config.toml
norm = "rmsnorm"
norm_place = "pre"
rope_fraction = 0.5
qk_norm = true
beta1 = 0.9
Each number is 128 + 24 x the weight over its row's rms, rounded and kept within 0 to 255. Layers, rows and columns count from 0. Numbers have three digits each. The size before them is the row's rms in percent of the matrix's.

# layer 5 attention value, 256x384, rms 0.046, rows 139-211, columns 288-383
092:129163187137139145127155138138139166116104132119149104097141139165170122118119164106128099165142126110138101147097122121162160137140135158087098126090143095121086121142110145099133106134129123119114132112103106147152102128146126104107112127128166146130165185128105134098151088139155128134
102:174129137160120142119172135130114101109144143088136148126098122100123132076125103148123127104163107157118118121109149148126118130084113105089182122141119091127156152109065152103135154139133124118155111135114128086152110144127068141124145142118115098124152154138125108102132107128130116126
095:072157141119177134108116126119127156151142125109145136135113127177080130131155143080157147102163139107127101123168123123114099150144090121152126141112133134142137154149147091134101075095128136151107158143124123127085113158137133113123144184123169121094109141145093131154120128124114122149
104:129163109111174110187111136109158157131139140111138116112115094125123152097112155117135088097127113114103154115066089138121144148143106134112139139159118155110154137132162117129146106123120101174157107126137094139113140073148143118140163099140128114158159118152118112117122119092054175098
100:108129108118150114107156110133095117170137126127109151184141101119114127122097108099165113112202166128118148138098147094087140134123175155122176127108087129102103121116097103150143117098135139163147095155091153108124146135097137138099173108136133142177128120163063099126120101111176114151
105:128173125114106141145095144124112139129110170145118128153118079187091097176122147143120102127098114144148154131149137122136152118123127122091120091142119131113128148118128118116116126121178104117074084125137152104174121119123102117135152165137085102126112135131130132131117153174118111132
098:123112132117094160099144139130159163115162106116177106146099158117082124133166110122125104125141122129118131139181119123112162115164149105128119117147146125112137131095128137075160185134142142137142139111143058105172104168153120117122132122096121075173135114115141101152118103142162112132
094:111135163104107135111140168127155120127124124138097099119107108108097113126110098178102134128121133174124093108159132093167113178127101128127106110121132127110167119127173138127135085050164150143081146140100089146105113112131107132097164103151097128115145116125123161106055136134106139128
094:148139160122172165125123131130101088164143134157110193119134096116106123150137114125193131151126130141141093124139142140098129084137085134126145135112157149107140153094126174119114173130133088137145095136072141151200125132115158119111119143100128115098125153153144119156129092124101114106
102:155156084130126153132141109158121106122114115097139122135146126157159185131158120120149106119115141100178158118147131125097130139126085105141124142117128088117116128142152102122120150102158085137130131151161203148073165122102082143105100163097133082108108155163115117098145161145109100147
097:126152102108140093128117097156059146146105153064167179128132145110136111159125125151114137141142113079064091147085138143157108137130052121160114157163082091120167146125112073160143196155115107131088151136159148112132111153144118116116116109119111142137157137101147130141135099106149129125
101:124092136081174126101146127129151097169120143150122158122129132148122103153126101141070136095106111112151140131137141146129097156103130143159143129135108139127143125055148096092144103068087165119160147114159091157144115108097137134129156107113131094165186166137084095146136108155102108128
102:124117088109144146130130176092162100148174135115128139095134155132193143145105147094096096114131116123140096111106124116138148105089116145145091138161118147127141085095132137178136112088144144138138128103107060122129143028152118139108142148140095116103140133113130159146174150126122123108
106:141131107103119154136143130059126153106103127082141147130120126112151127159124113127135107114141121130140146112142142095102164117105157150092142134114125075141118133116136134125134122178141139130149145113181163124143124118162188130082096135124120133124118115121081097091105095110084098113
102:128127112138142125125142114168096156122164103179147140112140140131093087169139104182167152135131149079128102146166109131096151114101107142080116105094116155120126111142100119075146098156161105092105149131098114177101148112120115104146116124109065150136132143103096152115130114096133147131
103:059149078122119143125104061138139136139135148179127158102111114122107130138162115183125136138119123133170145119098127108126136161119116165114111150113102119148116104157119164157165128099127157156105124135117084120161151109120107167124149193126117128105139152133137141153106110157087116126
100:059106092117131119126107154114142159162074124143130142104119142131102137084122152136109166066119120093136153146154142128158126117111185118138105145134152159131134130102149121145161085118150124138112065128198178119098135181161164119087149110106145088089100105149125116082150152152135102093
096:119100118134101117109104110146108160148133129120099109146142080103134134127132121133133158102163102162150133152142147104113108158120136158132121139166159116114073135119130111120128150138146149143147136153152111098141135099130125116104140147127085140072113114094098102070117100113150106095
101:118114143143126126085147114093086102112123136125113099125144133197177127114111167146149127107123119096145140135153096137149112092133138100093141137143119136105096134136129135127167121103151144060141118101115121126140120107110137115135141145147111118076136123140119067127139170141112144130
098:109114112124142102105111149134102110137081130148123179137109115096101130107111141139172106133118129086108115152158105113143144126115121131145120139150061104133190124140115156082166168128102119130113125102150102096132155144136132119156106149129144112132139124111103102142104138141170115123
098:087116176119135132158105106151134106103155135183142154136176115162104143131134122105137103134160102198169118122125139135128130118126145086085121131146114121133151141160093120152162118178162082117124148115129127109125139133123136151120107140121130138103163127154139108108114161122160152125
096:144152118113107126132073150107123082143139146127122136092152090120125151162097134161193153144141108098128172100112164123149138113146134123122137147172145134143093137115085099167155098151132138121075147125126082087088151137131078124079110124112119102137125144107140165135072164095183116113
106:108147125147128163164141120128120105150152127109147126153130167134178163098131164147158132134120137140148150153160162120154092099127137110144103116159157135155129138073131081154161111163148138119125154144114115092149132105171099108101155141146162125095132113126099148100105125081112084124
095:158147119114129129132170158109139141133143092143167188122125137150141158143105130092132116121146169086110119092132152156132140081121114113117129185121145098124150115132121094091160174116155138136127120118184139111056114142120138135161117099139138096118096155115133111122153147104158130120
104:132155121139103160164107156111150161088142100094101094120171114071110150119095150108103146118112129130103143100122085142105114091116156131178084122144163164155167136125140126147128092124114097139150048117158110109146109152118120153146139125112082134146128100132119126114144159094081149137
104:106120134142124135143110146194163119134151130135098155127161147110132139148138103146141140170179135136172131093165112134118139122129151105158125157119165109123127168125106154107126115110178168153110095140132090120132104111164133140132103142146117156130126145121125140110093131152105143089
097:217130128108113099136133141109125130121090129096157129142163146097118144115149110130114120138131117094180096121173157107124128147119128120151133136169169146144102110062126145138120107134138153119124151131153110109103139130125095125135150125125151167057133119159135138123115178099117139095
100:120140163090085122068109117119140131103109118114121174111131099135123124161111125111086139150157127149145099113130147176149166148154114151107145112104112132160136122128100196120135083172116150135092096127167144117127165091160139100142117093069096107152155138111099138086117118119099140144
104:143163167145123132132104106165163138162102142170122184162160115092150130126137127135123148136127152174111160113140113103130121097142126139167081113150133132115141139130159114107113131131084108141087139108082159110096139075102146117113095160110080150110192131148128165144125147129155122117
103:129155087094104099145124111134170105171131113153101121153110108119087092103115119161139109116135139117141096111165146133120111172116155082111142143182136125126124101098137146106103156134160097137119099106097087093117082097150147136127124103140100152111110116110134125156158148085125120139
102:179141134149114140137125116129142080179091096105124104154127095109127090128143119121149143133119126097096143136157087147100117112070135112139142137121148157141129131121140105136141126114096119113165094134104130110117157134138125152132128176131147168117126145153170141112152153111152119142
103:175084137131144143147126155137141145118113135168144131158108183100158121134101134107111119105145116101152108153089169125120148117163165141170130164184080149151139161103120145106147084162103119169110141104151101122143121153121099136139144121116164197104133115180131140159123151113137123130
094:094133112103093156145112118183112125125115123095119128156146134132163114141136139169143140139148166141157111117185103132117097129132115127104137152098141141110117119088150111085134121098149127149152125131130092110123106135107094133132121152138089107112148131083103144146120158134126130142
091:112155125135049155124109103066121104115110152161131127124147138119107118122118135104107140125130132112106141136143141154141115099129135136147098122160134115152082127132127115102132073149160115162105143143128099172112126126144104151123067136115158106130090094132151131110125111146145131119
100:148140122141109148158116147176123114117146129120163200094127099133130105138111145134093175101177125136162114137129151164106124133137124115146139174101111138145138138140133104151131127148093139126132093120099130190126152139125146111141104138144143086058084131142125103126101115128145152126
097:148151148146131122115138124145105179139138136133129164088140123191085141131111111105116188105118144085134106137142116196129115146119111118147142155160134139141106130155140133113131182162081147126106139144130137110113137176126130131141135147146133141146141111105166118084145139124094159120
099:116128132152088112134122117158152166138063136073148145119152092152122132115105084159132122143091137080142129131128089102134138090133149123132137148168151124111127124127056129081130153139140110125119112119083067057091109146123137133119130129105149127127134090114101125146129154148126139102
096:163113179103092162149148168152121153152110129151138128157156118112166114124126153107109092144113112117110087140117093139132099094163151094161175111138121059120098143174145130138108103064150121162093121126154103173077129146136114126165148136132119156101134096155176114111151172127132114134
099:073131124103159166165170150133123147117077096085089129125161155139093166106174149142145085138175107148158168125156125117100188147127140125148120141110129123115141085135097132186134089155111127153158134127165142159147116132157133117118107095126155107138138122095089163122129117169125122123
095:117122172133111081138107111153085152116135132113125110136179114172097131184147112139183172138084152138108100124112146115121122091147101113119122126108177130113129151170081140135141151201153122051133090132152137136131112120125130130138106133119104164102108129149133091160145122155112126122
100:100137120166157118108123141151096128097117131132123157075118154114137160145087116110113084111129119136144121143155102128134102155140166146159177136107136127133135148099114171101132119132134116080127112116115091088167151082146186107123122168124132127057150082114105141103153140110094126089
095:108100126139135103115146091108147119115207129125125126130140153125144080137132108096102124098132145139147101164165124127151124187093127129149119115105168124140124083105118138093127118171091140123091118125128166155099132133099116154125103135116143125163118143146114131115127150155108122111
099:148109143124149135136131124123125095144119141127148143125153093082122132138101110057062090161129141119132108115083121124131114178123080149082123139106121149155135091136111169126081111126141122158085087145105149141094110116125106119151173116172143114085096108127143122138099142127109143164
097:129110146100150141141108152120168159135117129154147128079148121130092105087143121126146174135123150160148127133068144153126123122137143130167111088151097124123094145171147124139173056091121122145099147117139151165116102108120132136138121144118123143148119093119140106093097132125122107115
105:161131129068143106135141142124175162119137108115048131120106090124102132094079121140126139154166116127166142127171100101114141137147126163123148107158151127146118128062122099121119163133140126102094142134159121147132087115168093136102126131123138143122143070143148159145126109145112145114
104:134118122111137101136133150128150161145103121156109159092141153098112144134142123128102169140147110125149144117120152139111096100135136102117153147089137130123127130086119158094077177124096110140143123150133101130157096140118126155111167100157138126076130122154059122134094108144139119133
110:169110136138150181126169159112179141153122114154137160093111128087123058106138147142149068106099118090114158123098080102132124198135106140100110121164131110117122149138077109114124123118139130123158132118092061168130124128122151116113109152126115119165121110145142114131146104135127139122
108:159125145116172157096128089130141137133127163134131085098145167138128116162119103124153076135137136115155132126114141098167177151142125178110126120128137153182143162181102140119172108146154152110145184149154103142109135083129130149127115136135150121116101122151092107156125127130125111137
097:110100103153136128121170140125122093160110093157149114079097109141098132160106131151141157149160118189124129129147102157106119140126120108121093102141081116149119139143121153142142139121137151130132139109090154111140158094125096138151074148109091151062131133145098117144128112157112091117
112:149156067080090137129145111191120114159138137139136133063166139130142139111088134152105177132121133139149122137122130153158067185112120070102088111138115120116079148105138093147092105132117093088111112134144146151130091082079113138148167105128131147155088140134112073121109172133100121164
095:093106107128127117126140099121104131165171187137153097114176116089125134132104111122129109096169160146108099177130134163122153139079119145126150132170094149136180117092140117116110114164125104203145114149105118162146124148104129104109135123129092131093096120123125085186148154142106140137
096:142172097115117113113092146095078150143087099099152137131141123135164128144129135158108126132143124144128163115178159127129162139093131156131128135182129112116130142118113159152083111149127131093098099127128083103083107192139122116129125192131136132123109148118119183184115071129133120113
098:119153141146092175115117137071123123103102140114118185174142115107143182133123124130099098158128151137121122096139137167128127109148147152137142106128148115134113132084144135071106071149165177177159119106137135131105103161114060124133122082141104118142149148139130105142098109143129137154
099:127091101148132159116126080149174067144068137111137112125173135086127093151099113123120121140114100132160125135142145144110152078130122141124098146095122134114151075126142137115159170142134154086092151152129135096107111155071107123129116108145142143088135137166139145130128121155143142152
101:169140132104115148152105192139119098165169131158120152112136083102191131152135152100150111121138130198112129116108121121136152117149147120115182092108118140144143115141133136099124140105155124106108101114176133120162151104153196132146131116122148096195098156162142128157137144162113152119
098:130120094113116147097120132083143085167103153117129089115099115137124165078114165112141129130109105151101095140123154126126142127143129091094150158169132119136081120144136134162101112146156134135132110124100154129172129119135105087134139129120165150184155105160191156126118138124149116088
106:104127153138131165159110098112159097098141161111132129128104111157130116058111137080169129102119094195140128116101107139129104107115184098121101136165136166124161119135147121148132118146075119136106133111184143126122149162134125109142117125113131128164112027135123136116109149122148126133
096:120173153095132140153111103158118139139107140175134164130087111140112100121105101121128154196169116106108137119096140127137140137134148157110098162140064165139130113165162126089172114157101104120124159147172097141201124147160114169147126138113118157119115125179197080099130130128088103155
097:166181140141121106151138170171142130142134149104135113147094097157120161160140135144114130134119119170156128135130108159141137110117138140120128100102077126100071121116107155126132101128153134066176155098102105117078157144142121141125178137129132154152130148122110099062124083164117136143
103:132141091109135107131118137135109099113090119113117102137102104098146116137131117131136158127100137103148069127136125122098105126148138164095197151145089157098135098181189165112130135186105145118139122112141109105095140130127181125159163127170090164072094111140123164121163118128160113134
107:152101136121145164120132124126152099134099168107143132094070089137158139147115124167157161147117133142156075106141152141123150130100106136137141119138140098110080131142130126167138120106152119127156103130175126130178124167141165140153114099149132148117162074097121119128152143137079138119
108:113105123144099115138113178120115153103108141150120124106103108104139118141125097148125130120110154131131133170140146093147105145126122096122096162180166127160146135166142073140092139125134106159133130118111097093086141207134174113105140145116114130152146136113136110154126126150066134117
099:071126123129120137149116104077120135054141128121149126082135120147162123137135135193106127158140120140142169141147116088158108192146141127169142104102111089129099155125118144169153118102107132081102080119136133113139120126128106151105075150164173109107138153084141138159141139126172113137
100:111141159119104074140145153121122136114111139153128104125154121143140139109132134101086076118153145132109116117149110145142111115132085142156136123167129130133114132137136128127119195153092172117191129112125066141071091107127113134152127117098157142136139098106164136107098119131151145123
098:086086128149128137124118118150143140113107113117150146106092183116128106161183092097144098132174113113086122099136120137104127155115110121117120129123131153118163122156158099147115099149127148163117151141163126120119139115131098122116151109150163085162149083149140126109108118141132137083
098:096102112127106152130109140111159134100143127119093123149115147122115120133106142145166125130117107087154150171142119110087095120140153116081145162087127130151154142137134137128139169166126124100128135135117148130167155148138130136155108164117121130195084126121118149114126094130120120100
097:149108115110080156140112143138147134184103135160128094156112092101131134153165154136100112078132141130137129137142133113118128165120125104130146096111097124135135131152092128134168110125110109059098107160124145137146110119135146129128124156109098152111066185111143145147114153117124116112
099:110123118098137144099113151088156126114126159142151129105078121125132122169142145095105127082178157115168126119113082143146128160135126148117128160125142156122129124073097134063108123167160130193104127145205104134172098108122110089108117119125148082105116110127113131157098140133147131117
093:169128144131135152098134151142091136139146140108108153131125133129112166124103138068142120144157123107131143142152129122153131113115086119155153134104167138138130115130107119161154161098164098122128122108145148150148112122114175109118157104161158142110161110127134199088110073149128136154
101:097098131110148109131144101164117102132110154114151129162119169144096150120118178130165159181106145045126120116097149105153141130161106073138149108115135168136097127112113142144187118152080112147138159153114145156101118106156172148139140122134127128143144136119122109157103089125118154075
096:132151120103091133065121128128096109098120148099117133116154140147149136156132132135120170120129156138101113111141165144089144132148121209113132128124095126141086144132129176116103158069129125118143083167156112105119128133088161093135100139110149090123164103108121115126132129127133135143
097:188124121082134161132157171132136135140161102137136151130071114110144147105104104135103133152107117128176150133133142131142161169114152143136097116141143155120138131109147107202103153134080110183164142132100098142173099147126111132138122122120097120110105080149127123141136123146080115134
101:118122098150119144131124124137150090140130129155103104132121152101144114119104073116105103132156099107142110138094138128089084110135166102134157131140152158103145184128124142160142105133126163146134098128074128140159111108114143105126091152143093131164126135132157116145124109111136143114
# layer 5 attention output (transposed), 256x384, rms 0.0538, rows 139-210, columns 288-383
100:119138137108159131127145124128139175143141166127162136100114148155121125134114159160131098121146118130102084110079144144144127140133115125090110087122127093143134080098100149172128117160165104126134105120122123134140128149140125103149095135150128104146102156129113139142138089113108113122
101:133132123123146145104181144162138118131150141107142139118136158125139142122127123151132142140192107137143136172167137127129125145125120129115166166145120123153155127129117141136152167126136182126130150139112109110138137178134106118124129163150128107135124145118144092144120113125121101133
092:127130117127113160131100127136090121094155094121102152151123148087128109128090083115084126111162141130127104167125184127154145155119120124134108149148133133108133137149129120120117161162188104210132113138101122142107156144123166131117129126121140163109112108110134107120123147104116119084
097:108154108116093117144134123110151141103130137101110075128105093127174117149150115131154103130095060091083144132122058135128103139143139147129117127153135159150169125102161099155172200107096171158091095158111137140092084129122122106115127127131169111131137119189133139149106106133122157154
105:136103146128137114128103105137103095165122116103120167111157126129126108146119152154148099087089113133100140106120146120101113128116134139117100130101112130131128108116113133116149118122115119154124152129137173120083172117096150161101137125151141143170127157138088122110097153108186105144
098:114149119187123136118105112142139094130133117109115102124128131146106102172106086120114102135114124108144118115143164135108150163135149118138154106112097081141080102104122149116125112122136147125098132130128129108151105160122121161111102161127087110127121091125132127142101129155091105146
102:150104135136136131077136118076131139129096151117135149090115142137104134130141124118149116128106145064181085141133122116157157153118125150129110151167093134084174083111116148113146110121151135167148131108119136126145120144142114106155176118133164095110084143144133118133150085082107140103
094:178109123119098127111142157144126102121105147101107117085100113128119123131115150079127107161103092176112099099152123146159143122124150090126137114135120113148143139137175153159157128152143118109097142158115149185142127126157130126149122111116116101133138131132125156132117112145076154102
097:163140128145168141141159153161080091158147072145135154157140094103156106117128094173115150163082114085153115146092164111142141123153113122136134154122131166140130159121155090157124151146156093147138140092103154165145134139109163140122104187151132151147087156137138092127120153099113146117
107:125092156124098168143134117109152087100142084152126128166168118122116155121138162151131165145146119136134140106136161152065155103131086144116124114155123115122132142168175099184128128118118103101091134108136133150146160148143135141135102117091134100128084105140113124106105118108123097127
100:103139192096088139127092095129097127125103144104109142150120121137135079095152128166110114174141126125119117065101141146120149137131098131158095136153108084113145092103066072132127125135119147131129150153138116131119150131114180091143126133107117160131120180118171153158140107150140130104
105:175104200134183117127108152133107132135165084152133167147112132108115116165166139087097142090111154114111137099141135133120091133115151141114138135120088121149167117130112107110139108120150150134130165140126119157154140165116125110102152135105134128125158123141134078122129096117121133158
087:160153116117115154152103113120122103157136129138127123142160127119139167113112114157137131114131169099127103113142107112166124150170161134149140105126086155131144120113119141111104141151110136138100146107143122148144099112120124088114119118132120085117106128076173157151124134145140132130
095:129102162106108104137158133095138145099145119129130084093117135115157132099105143127123089127145120121085115092151138123144164162127125119158124109109133080171094113114149131088147187132137128125125092152134135112125122103166110102146147126121093144110130113145129114153102137124113114148
097:099143127100108113147109082149138157102148111104115118127101107154085126129108069147129128116110106136131122159144104153120181146115127095111112110104095141137126085147087166103103102140162103066115146134113128131119106126143150139101143148115144131141168138135084111148109161139087120113
100:084109092143145086129102103123111113114112120128147122126142112098113169154157100169104128150167115151109113163099106102188144126165138160145138138092122149139121097128089150155084104102114149163131128148134089104173129134149116161101108147129126118118149143127158115107130165141114143112
103:096122093101089142136111137116136115126089160092087133115119110113106120121149119156125147094146115118162114134122116125131133069140138112147122116162147184114113135121135090130116096128124102136136091121129152109120136170148128127133122121150152112142071158135123113116120157109139127109
095:098113144130152111110090107118158157137121118121155162157142166112146144127159090136136120127134107153136101114106148112119135165103090124120120134124134154144089119171105168093129141117162141088145145102106147102118091135116140131112121122137085131097165158082138129116122143135129122080
099:166150116127122146113138160095125143127124127148156130103106081126134186139110102123094082139117138125121099152132127150131094085141106161135129146181108089137108153144121098146156126096127115146166094135127130131104156119113146158143155119153138137110118115140119116121149176091155103103
100:119136103130170114117136131157094127134110137135114177133142124125132141120114137121139094120105159130098110167110160087126164133124113096091130131139103130146179142128104139103144152109153155095099113084073088095146130132117101122107110119088122124132153149122125103116139135133174121131
100:131110152156167104181145137174077098088108150154147141128174116127094122132144129098140090128152122103122179133121141129117153141116160121092127173132181129135094105146114071176161155121106116139125089135091138109119118117150135136123120118146137089130157155154146101143091112116119104128
092:154114103124122121126085116070112136078088151116129101156142166124128063110142145143141182150125137103152134177125121115132116140134109140099178142158130098115058162112094098091123111104149084086152114130159119116092130130152109117156110100133126103101134136111148126111130124127145154120
107:142188127146105153150123110121153106153141133109101145154115095104188152091149175182132130111094094119158171124136146133125100109143133118069123093126123145118112154120113103149125132138117108097136112132126158154148104125098127159143155129124150120124136128130163143114143165113158109134
094:132118159152085158151131190169107131113110118139155127141082104146145122102147132162142086099135145148105132142124123103105151147087135134114114183115133137134144093124143165078107143092106119101131129124116159117131151146099146105140111123145102126135090113130149113140146109095131167078
099:062135073155144155148110138100132147117136118134124103114135109123119115126157180161149114095157139107077087138140107157087118115117167102162124152130192134145148104142151112129103140093080122082117135124113154112116114112144163141117138131111112136118142144114110131134190155123112150125
102:122163137145119132158109117141131132133091100130084154096105126115145149171123108151117158125131103126138143112092142117144115157136116124127113146136171116170129147125141103132137148087154122127135139109129129128148090170160147147161132132156146124126136118135143132116126134156144127107
102:147129085107104115155137125091071116156122118111162103153080121113128127121145141076144144155122129135160097126172161146106099101119147126127110135151126120124147099126192138122124105131154131130132162102123075110136094149157130161125115137169132104094120135148143149104156139058120115071
100:120158117128129121131110097092091177134096142098140140089165129122124125168163118092100098105132102182102119119156149191096180138118132135157093103106146145143116186123135143104125175128165125128114100214156139135114160111153103108132104111099108130102133154122101130116115119088135125162
106:140132146178092149139134128155139151163109107166149150157115092046114119131156143122114135182134125143161159110165086098081180087115109134108134162117132084109132129152141109123082135125103131140084153128091150127108151134105128156148150188152113132124147129137135134098118147154077116116
101:139137058120165097123125103108102115122129162161136104136128120128104116146118153120164147150126136121178122125159132121153146099116094078130136101128123136161124144046047114116124159115158143086124105126114122099119118124140130154142134107148144147140141150124200137162125170121102143128
102:131129190153106117116139088116128114195108060163108144134093080163098149095143080118201121149159163122087121160118118093123122091118121113149164188173175123090179154108121126113094129134140165101121113134180140074144120087157132161086101103117153087151133118160128143153119153136135146105
107:129134082169132122139128126143117107111155100116143124123112142122150155128129094124121133150165112136144132161120169115170192104156129162117113150166076157169169134130131121113134112133093095161114153136128088118156076140136136181153147084101156108085170168180095068157135115158155129118
096:118152109136122146130125122125129091097081120178137127086115068113130141124138109132128165111111148119135108094160135088153087145134141125106138148110162138100122158155117096110166098130132155085124135133156141130126146095133138154123103155130130111106113169108110155114187119125110111160
092:109135131091119162119133166077157083099130164141115123152117133134134142155123103087096144088153081119126135115142141098117135119117117133103118093139162115088095079106107111130130106083119128082133123112091094129183115147133168156141094122141131093160101123091110137140125142091133131092
102:094137109123125083128163105112124100116114118112165137115105107108135141140154126125132114117118093073140119131129108149118103141141085102122140125134139144133154122159117109137140150089127131176116101131109139137131118116110134123143112125170138103116165117134116092109096130102123130140
098:083157136135113144108105104123187128165162131123124143121120154125122107150153107147132109159126121161116093153106122163116134106144131106146126176162135133159121113146084144117164138129162123120129125163097121142128134138139168129168095080128125131142132095113134133119122138153112143102
098:107147149171129112116117123153116190140088104111142136073143121134131096142094115153128137113103142076132117105118125069129144117115144126050127125134136131094151139104077127100120132122121146129106124077107107100114134136136113178114145074159097137165135115164121119134153138165102131160
099:155161085106140140139133108138104096136120141143104098125167085123151055137123174130107139106123146115125131142101135136126163135087146135164170117094143124115091103127121098137122119116156111129135106190123153132077087114081063158102158126140109148092140150088137141133131155103098139151
098:152138087142155118146145112110151176113146146121075126137142114143093121120187163176107100136149126146182155083145140114138109133097130134166113150100118106132139151155146090113144121150085093144153147128163098120141114134184115108128149088128163137171159117182124131124106124144098069126
099:127130115111119130131133123138115123141101151115136117156130100144101121137089114126140160104167072133152070149117120116167108079118104126144072106096169132163075128115150136117118112161104106100114117140105162099106114138158119144145109124109116100105105155129112152137147119122087083131
101:144141105123115121127174101128071137133120130160126184143092115138154089113123151133132135088177116163118127142173112104115135132150115147114132160129125085114125170107121092112135135098084126120119141122119137142151126102149146142193115118154168156121200116149120143090114126089113145136
100:157128145125158113139175118145072121143167133108130153170122114110157116125151126122114126087105097131055129160133106126132106141116122112103126142109152117141103104132131118094135127155117107120121127133131135102112118142132165133117121195110127117177151101148132117051124155166103139152
103:105123162084119155138125144156113109122137127118117108127115161135112092180128117105085109134135140159116139148145108106134159132087147096105151103151150163138156179152084092162147160150143092168120165094108163135135115135131145102107126134150107114133090138136150180114122135094148124154
099:134138112126166102119101169143145107117126157137123125136165120150114132116112150115146134127107148151128127126096153102138151115098160139122107089131138183130143150145130098127111104129150153138129152117175164100095136088103163143120172127091146105129161159112150119120133152156140112093
099:096149134074119178145083144139179195153131157170138119133143112163142125142101104134125136115157090124144083135126108113163166127118126136140133108152130157142189096102109085082130119160143127159155140131102096121138103113151093135099120148147125087155160121125116139156120138140099131166
100:119141097114151105153159143134165127138143075169102124105108120094134137153141140108135118137158114132154142128122126138166109115119081131124134141090135164165093134132080137127093102121135139117109129172107139114134119129132128138173144093129161140134163143125138124106101099176119114187
099:100126053142140194087114138149101154115106130134163148133164143125128138142124158092145117128151096085099138158155127105100144156112149089115127168119096111139123163154071124115062127137151115109093136125072093132146129092133093122138112124099129112156143160127121152135134097138119160104
095:144133166062129136090138110127141119122168112108116142146158185169134149123122125155155118126135135078110117092108162132170106117132109132137135195079108120082141131157133123103131138119103095113100159153093148156153167097121120124146101111122130121126111129158124105146150092139129139130
100:105104130134137152123122136116165126132137133172082123130143117147073128134126121137071110142132109151085159118101152130169115153068142150119156152148071113130213156121114150094103114147174127128115132186058148095136115153151103116137067116141124087118139100131142106130155102124161115119
102:137072097107133107118102118148110089132121160132157131107105111118135153092077147146107126081086090117123097088161139117153124105098094102082116110109050080149107118176136126123107097185133159147155127141140127148079124101141136167146166089128155103122103137163087122128125121093083123143
101:122127152143134140134137125149144152139169131148119112078119125062161117102110138142119132114158137150129120143149118139117083108140162146143142135148129098118132155114126139077124101108119124178121127111134127121140127162106142058087151135139132098121113094168150123105115141140098105154
100:142131095129137075092111122143137158137137152090130120162110128159135137127160111143131177145158104148136171101141155114135151122125124135155181180167115129129107129128104159111115081117151138127139070081101123105150145162145134095108129188094122166124149142133145137119131158079152115165
099:119121093149125159135109113155154192112151086140108173137120131154141166145129118140137129125149150154123120097140163126118133122109097155162148160104117115092145090106131134121150130105146085154120121138105124071131152127139113083165127132116100105084141146109107149126096154137140114097
096:111102111119126108149102164095120094135108125126151076136129117103135142122136057117157104138123153145094145170089087094074109129127112135129130116083123098127180098180177176150193139145067092105097140104108143104104096146100179177164112159109128109165110127127107129115157083091170116133
099:117132129107144132125122189173164125147155111154120169125130148097137162105163128088129156105152170117110155149112117121160128128100131123127141086133131099192148146137123102082175105146105096117127092116105155163124125163114151119119151101106156116148160135132087111133115157139086132155
107:151168097112154140129141134094105105162122140124094086095119161125101131085118097138151108085102082159103138118153176156161133140119101074099154126096133111147115113116141102133159120133124113138148139102118137139125131107105110111123122099148126139143154127178157120123131115123168163128
103:116078116174135112153114099084125086112134117109123133108086115149111106128123146129165133096149106142102089140163109167122141120100141170123098141105125169130152144108146126163176093114135086105126123118111125156153139085133102148132172102131113089136140133130121093136134152121101132146
097:156123145160127101109117124079113133090139124173157110097126067127136101156093076101141149123138106084144146145147096099149151132091182129140133133106120163107116123171121119152137135132102118111152150134166107176140160139125107137163125100128099128128142108134109122128119138088127106121
096:136166136102142089125106163125118144145115124109130153127151105151139147130099143077119135146122145138152137109140145113135106097143152073098133122141086090136081166071114111140146121131131135141149135109076163120117140130109121133146127100123142172152117138086122144114121116139140164137
106:143129125101133127160097140110112137150113090102161093136120100144160129138163096128119134100112161138116080120099076100103109115138129107102165123152119141120104125149128143142128155119161128140093143101095081048113152118148172122084128152138124137108100122175104111164151123161155129108
098:141108174124148145129161136118119112162130116113121137104106121145136132140118140140098180099121109121140141119152103125110101143129107078128102137168136092089134121148107121129145164153177098106146136142144105175143140175138135084098091119102149105103106116119123152127077125125114138140
099:116148151160084136106112146099130122127118145151156134131121110084101119133084095100160175136139112140113098137142140154117091145102131104102168106100175092113125113099133080137107171147089123152087134127094176128114120159086143143140108138090128120149134137168108109113140112162126152113
101:081131145075125131119098110093124143106139138117103128092136095145126138089135140139089132070093136151136164101194110115136137148081147123163129138132151099077135155129162140176142136116096151106129092128135132139143130152124120148145101126114106139190130117084178152148153142122194119120
100:124191143130107145132119172121130122118093099162141109169130104110122142077124151133107113159122131180108143080152118161145119152129116110118120082131150132095091142181116108146153168162115146118164138103128097128153121141191158102128142099165143123153112145091122109149146142102133153116
103:149143108109123144095133127111149144166138132092121108128143151106093137158177096077123131154131102143140138133164122136110139145084106111120130131166121159119174145127079136134104089154104137144117120113127133123099134108157146115172147120144115110119097122105138113099094137127143134104
094:124111131151096138134117143090107119145167158136117105127181131111127142084123137109106114157123116094151161159121172102118130104165154116126110132118142193159138114066099091093144154083144101125156139101133146130173122126135156177116129187110110119155125126132127150126115134146087120147
099:142130087119121159172157194115092125143105087107126144134196098177118179154102147127156121139129136103165121137131096130084136135149140107135131152132083137115144078120099144131125128078107098085120144169107160135104142156114127123120114129122112124106122124122124113081127134142145142193
090:130094134072164179075140132115149165119091125134112124134113166140134159126125105122146131089139125153135105133128130169093147129133114124133153140149157126162133134131099148127135131054175147111120120182172106156134110104128115155116114135163163092140140113108157088095149080119112093115
096:131123170096104150108098124118100133133137134157132138170162097093110110114173093106111128106126157124131119112080110154133116153131120139143108110140116093161158103112074100172125150145116134131110129073120145153175092115105118112106125152151149134108149125109144137144116108091111156139
099:144113165127084124113168138143111116136151129130088122180132127134130124146109132143151169167104123122138113131089140118182137148144117144162097108119109136140124191141118066145153144122100075114121154140110149137116089121160122103132138060138122150163169144131135140159135131110092124090
103:145146126083109112137137099137112156091133144167118158149107143139143116175131139110117154110130155152121106099146120121109176116110137152117134148144088102118076105100143177093098130146152141158151134139172129162125173110107091102152131109138116107135139157144130074176124108118120153129
100:132141117131126078119144110107127105120190153156178105134122144133147113096169139103125089095159115138116105153072140149178142140098142111120140109158123106132109117128161131118129113132133103129110145147107127148134131144120122179157156163150116118137138139162158142144126149126083085139